config.yaml
norm: "layernorm"
norm_eps: 1e-05
positions: "rope"
qk_norm: false
init_std_qkv: 0.0424
init_std_o: 0.0
init_std_down: 0.0
learning_rate: 0.00363
beta2: 0.95
lr_head: 0.00546
warmup_steps: 200
decay_fraction: 0.774
decay_shape: "square"
doc_mask: true
Each number is 128 + 32 x the weight over its row's rms, rounded and kept within 0 to 255. Layers, rows and columns count from 0. Numbers have three digits each. The size before them is the row's rms in percent of the matrix's.

# layer 4 MLP up, 2304x576, rms 0.126, rows 1251-1532, columns 48-95
110:143176162133136082143126126138054106087195112137136081123110138134125154133160097108133142184181095124101140175090105159142099153140135124057104
110:092109146099088149117142122035137132125130067123131160170149109099126094141121176116138065112135100102089113138122105160137154113099154100161190
100:116126163083184131052138181174156144104138140199167081070095091097163065101106137137104113123067115148099172097152160110133131138146109092180122
094:071147168103093123109155159150095158073091159131114116115182104119094123165074133139090113059142151064092147157123129113112139183177126141124146
101:089114109047077073148085151133092184176107169138144160074179139137142161138148121079098117163110133159161101080187144119124173146084092096112134
110:148121102123138105111140115103176102152179082095145144141136120178152130136104138083097113111130135154163130150127110163135139143099149130099093
096:150061111121084139097153103081135123149136122074114127135135170147133094127107081122145115105135128161151144184128115084073138117190126115106124
092:187097113178186131158158100101121104093121159109170102095159193132126059141130146103138109113117131094186125097085125167146092150210112110058186
105:119158134181146129125165209124178144108143138112155129107165145116136116147139165135096095147142120117084157127145170152090096180131127151105082
093:156173173081116119095145194106098110159117129165129111066181128108147092155131134115131161110176137168127095109072126147180141145126087130131135
089:162103135129108144131133156117125158194125105114133147096140073168101123122135104144087144151127100186214142153172125131029107141170113068107125
108:114118183127231132183109144087157111094132117147138150123081145089086150156079133116129132168101153071130130153155162136134137149106116093147203
103:147184091111133156147094122111134114189127126079119125072127156109141072127129127084110195106124117098117129130080116126140137169150098130124083
102:202190172144107100147106168117091116102086111134154101136130070124189081148170146132132117125170100072101096111145043128112081109099185211146140
100:078127159186126151134093119113070179101155163127054159147108139175115120080172153141160143166148105087100131115102069166183124167160147021155184
100:114124100168207114042176158112128141114146111073128114088138108125045185116101112142124148201132109132128094152109099148183101157096126212092085
108:108162127076110081138112167118131151111125200130099123091098078162143192113120196102148174124135108153171102159169146166081121169100079135182158
091:178125144131099120100091138153139219089120200164188157081107150128183124140111153128145071135045122153084143154154168134109128153144129080138162
105:083099078178094187113146140150113161111108161150073154157211120140144105135121158152131176151110151154131160123109095163174096080157112099137151
098:161110097083110131103151093092121148177169138130152164089117124185090125104110093120082108118132123177145157122108154154147125089198141102118130
093:178160167116167112082115168172164084104106174149115097095152117134145215119133140109122136129108101147103180118133187152101127133119195128136153
099:086120207179109103092147111100119163144105109150032153106096136062170109103042118113147143125158140108164148087133140133109154147110123188097125
100:187131144135106086122109153145110137158157148108111078105082153119116068162118067100172133137178170137193154109113146215128108077143141102141140
107:143122113163163092090108147104093192131129135096168108118145093146150121157159084128154096164128087111122149110106130162092120113109074143156081
110:180166127155086107121138119203120186071117144077091107132126186160143118129122153103117112069105133132107117100114120102078114140148135181169115
100:122098124100143127127109078095134148135162148139192153203118169111107134132128133121141117106090164139120103064094084137137113141155082153155197
097:100144154165143124087158106191126176151099110105095083138128116108142133146162125082122097088142124131142109083127106094099155137120144123124094
090:101123204148135145164162140111092099144111143136173139078100106122086076153035158110171162104087097137084156151088101201136114107119081083137172
100:108151143068052077178169123089132110113150151093168083152127089072078133158133046151048147112133128085127151131212133112158154127072182128143102
098:116110164109160072113098132093148174159148156174096082117126167139109158106198134094152164126109085155104106103132057126102107195156094143116058
094:077142133146082168088116104151159166134085131159058143116136159144112108115090186153120174210078144077107085121107119156082142113158104084152144
093:131119075149171070118075168134178128132169130105148123158109159141160109060099097136124125158123165113152110173123109191108147143067116118136135
096:133111107108098129193125160154126110163125107120152092132090158157132082145066086181088109128144135151161073089134137206117145200137107213122088
093:121128156111138116042118095032123124122130166130172189168101158148125141108152153151177066140080099141042160132112145166116168089143199117078186
094:146090164114116145143075132125102144118110059168116133088080155150123051121130112092057105106111117123148143123107082170197105125137123064115052
091:139118116086092097128147107130141176163144139096149150068130175109165070132173120142145108109085140090103126091137122137140129152133116148150186
092:073167122163154045123148113090118100110113143067142126072121095106123083126127132100157153121143128139143145133124106150138192171085127148119145
104:171105113135110121166094154110086145111093115048094124152152116094144113118136096092175128083093082138129122089109100149153182096070128154112147
092:121215150155153123149168144096097045098170148151151159106147063108134093129100085192113134089168066132157176094151160098055120162120112144088091
105:130115168139111129128078111071084115139146179186122134122076095056132064105140052180135129135140170129112153121089132137211127091141109150168173
097:111161071160110135132102200166114120132101087143151189136158142110149122129109136151104164190144169138153074172154152128062152122110118120145171
101:107159117111109134116099210126179152160083116145138095187115129113062129197142073101155100136154178112085121150160124131106095180135110103058102
107:093110104182108118148114145160119064108148106104116113090131101157146208167131108138104159144146151116138102087060056120193091169120224070180142
104:094107083127112108094146110110096142162143116137154109108153099175114141109153104089112153122134101055119124110144152197129136174152106172175119
102:117132100151115136129147080133111176088091165188207139130160148140085107148114166059078123143169076102109119097173142079138083096126046148083069
092:096050116120137145170109100172067098139143134110143143076156114115107144149070086194126186151149154138116114187103124128062048149151109119149106
115:084098125102139130174102208133134126111157111229143122183090154132137142122115156170135074162091172126059150141110137103139148136146160166174111
095:133179127113123122124136186109098125145142177117085188143100131132169151122187110120172189163123127175103146109138123115108173120150114140130138
097:156067123143189097116109155100108214042099128100127121110157122106107065126141183092125131088130105096127123105173098093119124096167177140107116
123:091105142149145113151135148117101145107112099103186107165142110137110090130126126119149098138177093136126063100127132174151130128155166092182126
101:170142039089153159103136113132098148132165081162134091089134192088129099087094171128093128125096127101159136128101071100083149151144138127125156
102:115146128117090103149156102158142123120122124161143146091059153144179187117150148148170075107136090142148126137129088176164176131107148119199145
111:095145135131158084096056177132156160128147126033137170134078153131188118108138144163155130146112113086108150131142130157145117145138184170172066
097:158119124117131087141108172127099154126181166168161184149137099113146117127101088103040118127086152069133124173092145138105124105163088141103123
089:177118133143124099073092121031109190113154119103138112172172186073090060201078159077130125160161143136115167047156151158120121158138148081118157
089:108107163155140111153060151131085140214136093094200085128089141154113132134076125146107129113139098102099177177134139118163108104115174145135151
104:084165117188119143093109114054147184135137081128186103123109123082121173085130185107107139107141181153163089135153078147162096104111175118162118
093:139134140178114082099125062121100074127169141131122124152128178139111088083163129073066133131112137158121127184154074156114189121111113134150143
096:171122143170150129091137139165112173137106119159149122119103159143178133151133145156161135136118121138189131103144128079153117166133105159190158
098:170150163241137129127146114155128089124108163116176136133101115188156147133117109173080123052154115171139142129135155137172123127098180110112116
102:138104097054108141118137082105162105124055048119165120155191163119186191151109092166153126125138137116161095126087036148147116094126130094162132
100:076144110133112100141139078119115160128094092161157114120125152174128143151042088113086135123130174120149168126179164095086047143174097118109185
092:206133189112146105150063047126110168135088085116117119132115140197116181139160099105153143083064101148095125177111094153085140118153174087101155
095:166145135155205132125159129114123146111159032133175083156144193170126165143124095154129117050144120130117173139162091164159126128184119098138154
099:171159123139162171073136180080094145078174090155091180170075149138099122149111144135114072176121087170048160150098117071111071130190152052145175
109:067133213100103142073058236140167074171135119144115183122108098126093111089143117165067126165159134166079120152136105112136134167118168130099152
102:175144134153194167117153106125140120139064100151124093140117128143127095157158137099141146117107158144177127048103127119133092099169090142052124
097:181134116143199196139129101099101035102124095104073169094129148132101086189129155094169087100093104114135166159124149152103121130125147094127104
097:130190152162074129135144196087147135127145018124141188106130091177133196115162137130102179140165148119146128109111133149119060158131098157179111
103:138181093133097118109167131134159145112150113098141118122125133183119121122137168144121142100124185103053109105181141105155106111115160156190165
101:202102147064134088120114100125126089121132089137149037119113158107164124131136093167193144120069172127134086111090146130089117126131182120183051
093:177135161167129144118161127102120136084078127149156104140145143113127197134092137101128132103124142146096172135100098149096130187144121139101069
109:168121107078093161133128059146171146121117148161099134120060139128060146140117154207185064106144156080128163106158082122100128092137157080069151
102:104120191118161120154121172200165194205158161121134149138092098127107093118147131095075108131119087133169185144081094138198185089142197158113135
104:074166160139087174107131141102045030159148155145093097100146120131137126143130080077129093060158085147139131154118140065134114095154118142115152
103:180059124167128136121115170149162157088133128164095170134135114160110127095153045081130086088135159099133149114149194094126131121142198109179150
098:096167167170148143094189105179130143090144100098130109107118160138149160200106122035088197169141108100085143110097131189136096120130064130110178
105:121133145097187114169196180210135074124097114145153103118198139134133128205159103149087108051132097154130063152144059128087114174089140202147042
106:154136127097096122144085143131114141071106108133147107117136089144109153105213097096130186116122093085130102171130120107161132144126122063144119
098:094121137127161160130148125140162111125092159144136134195118106109092130157101107153120106127118189174133129101134089134084103198094134143115158
104:123092120175116109131141077110119059118117106107137119080164131112092095131152140161090131089088168197125155046118159112126087074168156086120145
108:119187106097101162119125105118090083151153097139151098076189118151086141166151138124068108153124159137161118127132077117092098175112156193141112
094:089140125093112136094176148087089170116076157121173151117169149124050108105130075101144152168137108142111133175135096122139103127159073057146127
092:120145166101180101137138162121126150060142089119074174150124152165166171145123137121061124171079154121157124158055105152152151127143107108148143
100:175098119071132141123148114158130127184115187130139134130152129127122159168136121118156137114159101129137116115182110111118120157143164110124109
101:142163084162147105130073135146086096112154120135118130112172148087139111178111134194145167112127117132126090164182136153149152122205181105118119
099:149155134121154145096156140124164161133094102171160053155154124114076129120124130170152126125155128110133175125111147153127167159140100171104155
101:134162144079159124086155093123165096098130157102165140113108126158077126130109111146117110089118130139144153128157165122107177103121129131143183
083:176136099143095103145161124119155178124142116202106144117195146090161125135167138153098127158100126178174136148131125076149079125099152083110159
095:119198112107103153154082062108121137131128130059095054149178119188135150130147141146128171098093186113075139106103104159085115118093084086098152
108:101104116134084104136075073097147176129104194165189136129196135168074131138115065148173158109068123100079156126152179135144139178150118076106104
101:120182167164203124118111151082137126110197116131113154148147135112137096129147093133164128173153153163145093124151121113136174215114106132104140
102:133173080168089122161131162095097127123217109178173069102087109110149145106137187129143126138105176165132125128182133123142189097127169088103121
094:091108105113145106148148136119148110150078134110087141153133119090213168119155137065157137056114122082151187194123137157148128156112135109090156
088:160119104022122130110135114146124134079155178135141149106102067041096122099089131141167101119106190111132128097142154128102105130161155098133086
100:123078145098152171082071146118130087101129125107115094110154127203142089100149079131145140113059081127125193103111115104141126111079140084117161
104:077071178179105143140122082092158117138091116069121081120098123116112116131158097135085119157123063076105145115177111098109135100061139130122130
099:144071068110126087101127151224071138136143162113175134103124126121125141159186142099094163085150167085085114161097145082154127129066128041114162
093:128094141186147151139097152100129124203156102138150104119159140136132133105168115129114183139109136192139118088129118135119157152086220121130130
095:140096146103132074125179131157131110096176136171142162134134130162157094144131104125155172108087091217126107110167167129146085121100174137150186
094:153163175134097090214122099131127131029225201152118166131125093121113161119156098185145124087136145076132124148110149121127084137139120165134112
099:177098094179133117105113071224135129155123103152177158132128114191161160169125166098142175123096096132124144106087126135111153095093096098129099
105:133172104119094170114114162100127139138141079094124117060153126143082156112082106151178099124097141099094121115103118107166133138111103086117080
094:144145117102189049108163098120131128165216125083161125131129098143134108100146139048154183095147110115093148090104114110108118112116166147220131
109:049151060112118088148066055091119130113156106099094175159116120142153141178132156105089137226120160113039138117130135169205141126103164124175144
101:102117135060115183108146140140119149119129104063145162112126132126172145093105154108119151104123100103115109137184143170163163152135116121110101
095:169118141054118172128051119096111120142220138101115131171103131161135137099036099051072136123115151105188150132110137113118126121131097144084122
103:122115106182079139167118163158148137175096160117122111177140120130124153150103160154108146180153111177118138125176141095096078129155139113140113
100:140112131107113111121168084194165098133146115185126039116153121111164131109101154091160157104100162150155171158170135113101067146087139153139115
101:107132156127164163125136156170209127114105095085169119151137124118170156125141111150086089171110175155138140111169108151100125107127141152104142
091:107142080115139114134137136151094127152101156131202070139095145091114159114187117141135194115108160214104141125125144150118138149110174091115073
099:121152115144114158220137068119093140148152112134151130087128136168101154169124114196145188090154124077087147094140134120080097144061101165130091
103:168115160125139208195166091100151125109125072096144115098172037131117108097077090133155117166209127155140114172155054153184111117154114112088118
107:137146132111169138120160104066179133095148110111121162098133144123165079196196142121105154109090132148111117110131136144225160098189132118157125
098:164109129136126172101101142115110144150127172072097111087108104115102160110113133115149094131122159188110108111131100100146163135189149117154187
088:113157147132195128176052194146099131147165161189101134117178129081149133133140158105101218103130104147198134205134118111132076223114078084098112
100:169095157114148075108138100131144132163174157095132096107128134156090133127129255114138087200148159164154087161090142119108189160136128064120149
095:123150122170100120134159154110151121111128086153121183119119143110094138094191076083141117183121133060145124173127107160088167087092132162134124
104:136098085132124109147170126110132084150112181165104134117145135143108118126120134063168124116134135087090127175133107152125152134143158116149067
092:173116150085124129114170120151141113146168116118135116142141115151118135099110124106134066126117149111151129096211184119126183175148118135165128
106:112166063116159130126134127183079136153094210108144124135094074151185139109103150092077110136185130131106173116124135100134095153131133163099152
124:041117114139210098091133132080183142081099164177162172133146137139103164163156176096157084087134079067126105165156154078155162135087144164136142
090:139158122117111140158132079130192103096116087177117162174073144164115142113110197112136144088132173145134129150137103097098094101153045127171117
103:109217133142143089136118167153166035132148137064167097147102116134154120131218141139163125123118098125098129127136094144112084101113163105166143
099:175141128146127119146140110165168131134143125147102110137114199175084100088130168079131084106134094176101148100144135134201184173086165123123116
107:091104090128099152221101110102125144139186117077120175179113095177137136100164126084219131114137085165131165153135169055197156155135143142174236
101:137144083087088141120143163125203148159164093090094159170105122063097144139132131117115077156143106125128109110094152132110128176147090114164101
094:107139084226122106124111125133121130110141150135165114142093134152115115123152109098120155079105149158146128151163106142116182186136063142183165
116:155144129166145114126145150087150103153103135105124099147161094093108115144153110111096126137151141114145124173108102113126116106141144094132112
104:150109106126142155117098098133148093117135046058179141077116146094086149087160131135156158099124142171049138144122088152145130137124144104136140
106:098121078108180130145133138165139167172110111134140168127110168111111109033155130110146134119152115124064121096179135185123053175080144152129168
097:100196161088084115099144103113127130158143141213164160198118124095124117079122121164189089155145120115120173110145071125072142131098138108131124
093:114144175215098128160175122097104160173166099143226126106138130121117099150148161138186188088158108103126109143156110146118056145119096097090161
101:088146151150136092141151108066150105149223129168166131071126069156153094152132137129139138124097216083128091142114060123135198073131092113099106
104:152155201129122134118121111137164168095170102159123192107155123105149127126107180086124110102111101131100065136162062186142198138135124197177080
093:091222104089112132160018145134082052183112138092111145171091142183167111148099169111108213062164126167088089139167074144088146157129127130091132
090:131112120191173125086140030125145146132140116130139119148131168115199138084095118094126153145140136152154107106199099084111096115112164138139149
098:156158075160119146169161161119149180098119121130168141141125142153125186143101080141162130156149149126130132108107123134070167117098122104112155
105:162157117172110142126140211140034158109096109122110120137137073115075071181141161112127140141049111100122151102162157137197131124148120099125167
096:106157164092125131124121165134154100126092192127097138117096138119141222131154125135125138126155122079106124180114075140058061124161140141103128
092:114193156125169130161207096079123091170109121147154161146114133113165096045123123154158118062181127193085172163130101056174134116088132058166121
094:154100111174175174028091147102162074175117125139178178140131147098153105065151121059188095140096169105123109161106136069095066139161154092127167
090:120135130150136174158157133151118104141148106159142149137114126144094122110151140157131124131111142125140084123126118154136089103126135088159089
098:110136110092138133125177130113104128120145140126168119123131093169130142136141138177098137104138108101084125123135067118117114196102115167136092
111:168125124162124103150097113092136078090169118101136130072137125128132141073103117119103083118096147128084157118135081153105139141125122064209116
103:126149129160098086148121165137147122101116190173094059154120182105138101162139164154143112132096166118090106141144149096123142142117161023139088
099:090195165178148138115140027145169156134153061132123161116113176084160171147096166157119070147163112162128106093165060107161114117094096084133164
103:129116134173211134122069150121168136135136153126175092112081107121107094160164064130111138142169103114120202107170135080189171106185181186158150
095:123158117123132145131080180167170072110186135172099060063149184133141129105088083115125140144062093105180061180155125091095171172106149087096188
096:139163137096142121134087139158128120087123092137126095172111104042218160092148134154063204105119148166151150089104176203120142078066170044096090
095:120135162173155139122107129126153105099089111115138175147112148095183092174095121146125161119111173129059097193081121146109109076099131052096113
099:121137148081176172169178147179139141103154081142150117144133076138123123118116103141167134131118171145149145103110112082084107188139104105081173
098:133112076131188111158124107153140133185116139116171149086148144138116147154151061131089143111117067097074104105127143152116119108191138132155119
108:139172126131149168076177103122149102127146193085119119111112137181088154152123102145093138039106104151105135046118152116111177150104121191170123
106:146110128104192146113078092137071098128123102150067094138148130107111093045131109081166091124074067085161099143178112121123098158158144086014101
101:103150134143185134154064092108096155118180113162136135141113096132159122125058137120163153095101114133144127141145074129139111177132143098166126
092:144150117152129128086192147139128137149147136142130113139128065123123157152179130132131120099126156146138143166128116079115128085159152116155137
084:147179176104091144115100166111134155143139153094090106117116106092126194140077116034150202114080129157110101139110142088132087109107139117117159
093:138105118089163179168173137141121143151097132116075177114102134130100047088128082115153137139183189164145111129081142129134105135112101161164125
101:147140112095158131185182063085153154173114120121159138114144071112088115069144094090148122146146174118147085193123102131166131158143092126110088
105:165109123130120151155150144148134106138135137124136173112211127108132147165094084122114160151046119082082080142196112149190134139102086169123161
102:121088206150121137134169078150161110098127142139090109162160101149175103118130104147105152107154114153091119138146107111121150177138135095164142
098:153186059134155100099105106133147164119095109172115061144136125196126208155079155111124122121105135110043107135129163146123117153105062116119107
104:102098089136072145093116083089126153041137065173127094110115193156077113134099126143196149092103131146127109136163137106103128154184132096180084
101:141161087181186080175100085138196127121189121091126103159155102088140134159143128109152151162112189106145150075157122164102113118085104116041180
098:078124128085135068080134122103112109082182125137087201138162123157099147097164086134111111139156115188144121101096116149079167139154098201145127
093:113087157076129142141234092116146139176120125117171163124088124108137070075159130166146148121159146140105172144137137130069148078191163183136123
105:127146133146150097117054128169137182150152131187127238138115084136123124125098096130113098163174148147099176154136123157169207126138111132110121
092:120120145141120115116176136104125115169083129127091128106141123127089141118154175143123176126105115166138148090145108188061128148127088161106124
097:114187118122110131114078152157139175125118109121154065129119131137175128147087095122135123122136070130116067223158174071139150099148143149046144
105:124160100134102164116119128100154133177111100159113100132099132103119169134162091147176117102119101122160104146144152141127170153168120022124103
094:102190110090123129158042187145083143127170145123118145088129085122115195141175157185102098201130162171167134195151145197120158147128185155117175
110:139217132181145125093177104101121082119106147143101113111193158140157155135132094146123124103117155120165198121163114124144083170132122121174093
092:154159054163132103124128139178097135085177081134128102107115124189086155094118098083130158107137136100160100109128106121154178147130178174189106
099:137149144155169134154124135124129094111156132134118122116129147122154145212147151095109114128132084148096080128163121163120158140195133079145158
097:156141132175114183085119161148092144150116174196117152151156168145097097137110110129110135119164148169127145123117109057152183107131094108195103
096:096098152184175092167154135162141121178093092138108074141086130096102184116129078176063146119064053128130203139156201140124078173141133191189127
095:174182093057156138076124072110166196128176078138118075092151186156121103149128184098154129102127069093111137093119111119138124142089165099178068
099:097146161138130055142109168148149124134181163160126094154068098125183169166147129111085119139132124136121072161118117170104092182145098133097073
104:136063115177155113132150127177099123084131127134160134132166137079142103135063163155155096119127144090170118084147090098176102151074142127131121
108:144147177163121180181126164122121097104165103120087145187138095100135122092114180068164107219130155156113177225129103147140115118102103123169070
096:114119166087083120125118099130104063165172120112185169108152174121115097204119146135142124148148106124176118092167124118182110077094221144092132
092:141085093055057092147176160131160122133084132174128121121154138084148160113162137096106163102111159166110149121132097146121176141066151096139143
102:096145085127160113148190110165135099126160118036107129146054089135117139104158122131084132094107139130172132102079093114117193133119071169199129
093:134166126088068134156190101064137160112146126184199150101087134127110078159094202105106123166076169153119180155165145135079117158186104119140146
099:113116179061125144102103105144090104124098111151137134157148078138085092174110111152157209139106124142163163084074119093177107123111117150145112
094:106102136124179126073146122169150108119134141152129155066106119181080099145135154083180073106118064121114117193117091117128146134151112088056171
099:109143168089129139154185138131077121123189158140118109121147136177153117099193112092140122162164167128166123120150127103123098096122082087140061
099:115068111130127055102126144194080101121147137086138128147142103129114133079151067121154141108121111153068139115164160166144129127114138117087120
108:125137126136089137205086181075171157158111141115083136121093140083117148085217079077124139135148137137080166102129115111144128194175160140170218
102:109203127140123162173160133131178139177131122140140096119136098097142126078098127140092160132118163145116111163181104126073123119119130189145084
117:078139117154124136102129136122131193159156135094087097108088135112084112157108149166109072144103130113080142098095119116076070150170141163144163
095:156172110108168141099060049156089084153155119107165135138175139169124123080071122119121080102102140106133148133114093100116120120157089151113119
094:131121078078112153082151084108121157113065169052085108114105103126095109114113180174100105177072115140134142187132110167120146135127127148093114
098:191159150107117155105127113142123192115137139177114131136109159127151126078084111106133090130132094124152139154164104119143143109182172113146109
095:106107061168072149152137153121112224125066079156114126136165141150147146127106121083080099139113136113173174112137042130176144044129170132116124
097:112141100107125117139091118110172164123164141109140114050170070094112160122114184124081121124140085089117148189163126113150083120090125079123097
103:174126134125120127100156134054090154134126169116142147158123069128151091139193090154107129146168082152071086169110171114126162109191149130158142
094:168064122084140086164188128179156163108134075111119060106101174022129136085103161150153113154140097104147156119098168128097147141139143144120110
097:138149170054112115120117092108192130128176127123087131114222077129113135129149136089124169125115135137108157080132133082120155123102086148151137
107:135164116083193093172170160152105130222206146134147099123104072108101089037227084127144135134102117099154089084174129094121110122137130068131090
104:143100149178169144141232120038132039077084135119120112150131083149175092149125179146097167131099140190135130078097109160158144100110122158142147
097:161118119084106099162084142092151165064119103121165133112106132124075045123134149147114108168132114166113176170139130124122140089103158109077146
086:156076185144114117128086092126155129089080144094084104151141162160204168151119130197138160144167174151140147121129146121043120093108119100066141
107:133127075180168121183147174205114182130160111114054117136099147132063062141157132136128121145169110145108130181106132114145133114150111126142139
094:133092132108125100139122155125204098085137082109130153123158123183145150166076160109077145171168162142117136137143093136117072122077111095091086
116:168199124102102091174159116168100163140173132128144126163152142049136175199156172144169115113146129128157145141141116137095142084141183121222100
098:140147122116099110061091093130126101140146161150110111106121130104105107131102116159115155127144192116144134102139092102175116113133176027088129
097:058132121143120094170113150188068129114104141125128147066147131090138177144125161092056138087087146160080110155100119087068151127141094177233131
094:101161099159113107089131090209136145178146114083098075106159088181130153107166097101138167141117104165108106155098092048096103046083139144139143
089:130116150124120122128120136136119169115101106134160089156138128126109202115210119073154119119080139202134124127096117143095148142102134135099158
093:173148172102163095130113129122170113150090110134199057147181163152098135163153192097132094119146099064140076141109138142181175118119113177079159
100:174117125132108152157141152140102118158174124148100071086148146150105191113147066182093106206084148175188204162138142132141182146150155095049065
110:151168135106162123125142158131130116149103116123123123137131128168141162074088122114141106092115133178139128132110103105156095157140182104113087
090:151095119130115130138124190124135185131065157114112148125175105138125190161089139045108171121132146155140148132104095153119084153119134093174112
087:096103082131180101086110152182105077113134117129103093128140071138140139112116200105100128100066167128138127104191110111108112154155138159107113
099:158209103124161111137123106117134119136190134101143128165160130099119154121161124120150133103120122105093148189093107101164175093234107107151091
100:074106136109102140132124143191158103117125109137181098100112099096146098098181110104161131103116097192085088110076112123141138218129158141139065
098:137155122096152134138126129139130087119123165116112156137094127098136162114159079182130146118102151177152140158050125138150098127105062165120069
102:113141130109152157068123072124099073115081097115083126085118122218134124170120160124207130138099082164155118157101135155144127138185160134171125
098:156123149081140138111153097152156148113150140150138124110122178123154143094097147155080157130130130080091104088115129111163087154087104130124087
106:144134125112169116132134130157130168106156091084067150131118125160130112135112121086196166134130101111046176071132145078103093124165139072159145
096:154130163119029087140128206142112138143159098109116143118139123154163201165168104115122128123098164137111105122161052153170152154105121138145111
096:123115142057091151125131141126150153169070133074188164189102126120097138135147146151088173157083102135135172141150123161108129084135135153180132
093:148074094172083109155136126156100182119202156125133162162158103181179136102106091130103156173158103116115155126142123078111232157180118135136137
100:081111083068134159121124101097097155212118104187149132134087146114137104141096104076056119150134097109173137131131143098208124112154119120115175
103:189131092134103128162092125116127159153123121166110139167062083135148145172146107156078145118106125150125124126123114141126104127164093136089117
106:091119156160149107103090120129159179118137115151082137096153174093067159173176133127147143157180116109107068133142123175168091160157149053148179
090:149176169107124074124182066132140077098127138122184126104107151091148144142095133150090157115144115162097171114135106168070117153116137138129133
098:201110046063104154107143132108149060052136174130152138092182118106096186122122136077116155124093146126146098149135158161144078135107148134166184
095:159087109146103112081108147182103137121124128109098144116133117157128102158121139141103161119136070138074107120143095145113154096110124117137149
093:088105104089122148135102151106095132174115115095124127156133106084076113106128119174133114116095100084084137142097032135110109103165127112159149
091:149162144182120081070217124087128143150115162121113080163162095154126113162139181138130090113054096139140125088141112072103092134108082173118127
105:089134078080134051104093158104127142120143158132130084148083108079137135127166106158115148126117136115161109078129125192136165107133147150133174
099:125143187076113075094122074106128172137125158120135190062114062093097117118179105192145084101094148090125159109098145089090126091137139129143144
102:034135163189161148160159112121112107131159118086094116135134195078087137124075128114082134168128097132083195108067041056159087142122185142140154
105:144164149127178104078181140094159093192097102116110159128151168120122116101153116092109113140160151134071135142133139152115086140133081120110151
096:097096113137113161135152181152107147073116102127166145171130115166120119132109173166152169129078116131110117141123166140192163083087103093149104
098:071084139156124110154215106098094126117117107147160106117136121119112106123153124123116125089108180093102136149173187136151159109173147129121130
106:090144133128104120129128146102123103102182141165073126088098149053075112090162153077109149164126137124111127161154135083158147060165161114189112
093:088153113095169115116156159151154124154154117061161151136096129109153125096072135078155126150130126090124179109125132094106128141100103068116140
094:147074066125103123133161095063124169156103116156088088131118113164147179121145171145132149095113149077117110165085129112166097125144025105194113
103:133092180179155135092169167090111101092139098113152079107091124161150194082084145118091081146076119148088103080111136132170127124131131134120105
108:084170131120106102153153134194150148194187151166156118151089175172133102089129150108172141128170103142116142079119126153148168126108128128129033
097:104135076155109126130100133090164095102146110112167153138101139120119093137186065096113164185136106097089181172164115132094134116059138099174126
091:128123099117157153122101147137088200148146123129140171108104076057154225125157162065098129187162122161105155145128037161123094100139140141161143
109:162121159157157075139111117079142172086098140116113073081129204087113124120145175130144120136091119119113142099102083093071105112140147168200171
099:116145140120140208114122109130104110091113149139152136096138127140113104131106174136123108097107136142174105125196089115107073137081134137121142
089:162142109101127129122179113122166112129171149138163133113137059104093147119158141088134124126082107142168104100113074207072099121114124130138115
101:143190139108156142106187174150122140147187109071149129138106133169127130159133127120069188179097162122134152091081137098120130136095108071144108
094:113149122160139143104115096119112134135155082110125085187137103124115056099140155103145103095161152122165117101170130157123110138160130128170114
099:141170074137101120172106089186041109162112121093153150080111115182100129161125173107112147188114145119106146118190088132157087110153137146152085
098:131163153163150128111128170162108108135115145146161077118108169110114101185144165099140147169152142154149087181144117153123173117141093152163139
097:159126190086133141117134129098136163140137107170091080142072138064112142172044124156131074150021169136146153171128079135122097138075168092104148
090:160089088079115141115080099098132112155134191178135113155109133135189164102074183123151169105049140188123126181102146156103167129139146137120181
098:141124107147167155149135143154079054114140111135136189154136078115065139164138137150104152123149171093090111080144124148131128147138193133187108
101:113138191084100104190142105117183088131104122157133134125142117159096116118079161128155139134079067143094068112159084096130053072140098111162139
095:122150103105130119161108124163161130134165139101124136129132121188123085095121089082104154082146098124105095151114136108161111142162162148078128
100:119082101066071111103136139158118119195160140145141115127095065127134124070127120112153167139097081130125058125124089196088126136135151126152083
098:169158145040182126048122165156148144159183101138073116173167109121168060154194108070154143135160057155125169122143082159089165147117138148072106
092:132169119112164094143138103198141066103119183132152109143109126128131172123089147121115185145126111092143116072211119157187077148152101140130125
098:092129092133119136141011096137153173141170111126135093155141138183104145118192088101129136110155136165153158142109108131112150096098098098112153
107:144136061131095151117212188150071186065154100118128149163166121090141133142119078108072092181147127114119075098083080116109118085200187101138103
088:090112142055103138153138086159116158202094060109121093142147097140097101107135136141129169124107106187155167082140141162152067181095169084136174
093:111152115104095141166111196123152169073121130128098184138108114214106150127075122083131084122111099126106165176090154095159113180199131097170105
096:186111099173129112142095071100162133093131145155119133165149152155127161123128116183188117104128074141105128104118162055181103170178136142203187
099:043127129135162079138154121142137172111154128139134080113161166135131174115164204160187144090126098180149171150169152122132165117098167084116178
091:126191185094115097139126091153103062150136119109131180070063228146157123134157134184129109128169090132183158113133126114123132133119172119178119
098:099149116130142121111160139085110159095156075069193111102142068112093124119107154140125128226154124120153132080083120124111144118084115187151109
120:154144150097148118093096101127217162114095120074081132116197148160083149158118103151135078126142107108126181120103084143138138094121087121196125
098:143117167192115116075074188147132123116141153133117130191134081160146128097073100089124110057169173141121090136080152151135140091099157072125168
094:139183061160108154068093136127129125120141183090147142118144127093106213128092115103030127105104136112090109131162153146136179121131123138167126
101:117157141160133058112131129147133147144107133147151104096164154144144157130157130112178109129126158171169127113118072157122075197124116118139104
092:092091165219166120124121160093112133133135113171094118153143094111113088129149128136117132116128172165123089156173086178070155109164150136072174
094:153143118177164146076088144106118084123149078098098128091125146111150092109083155164126038107098155083085138088123125160158127141101155109112156
097:120149087128156105097143133136104132141110136139121130149132065160128109138138134151113114160105139102150172162072183086116101105163123121179177
096:115181158192094155125088101115100187138089108167174112161126169174140125118099081170110091149118061111122202111084150117080090157053175171152150
103:167206085085179073096132146099116121111133144146114072117107162075132104095119120077146078105082128122132130086108096123175170118116100079097078
101:115150130110180140146101154062134124125162108125114104158157124106113159150085126139149136131171209175159121095234120068118125087115126081125123
102:195050142133143126094109124131119127168155102084057120112082168155089123102084091122121126138110142132125127123128150110053150160132098140159144
102:189120120102135130185121161081131115192106106162164092136111133152160168124127122151176064114167153124113112183144108071058154148141158134147101
092:096100131157144113118134117146099148180126136136131118154152108134088193137109123089127109105255100141071122112115122163102128148135172116105113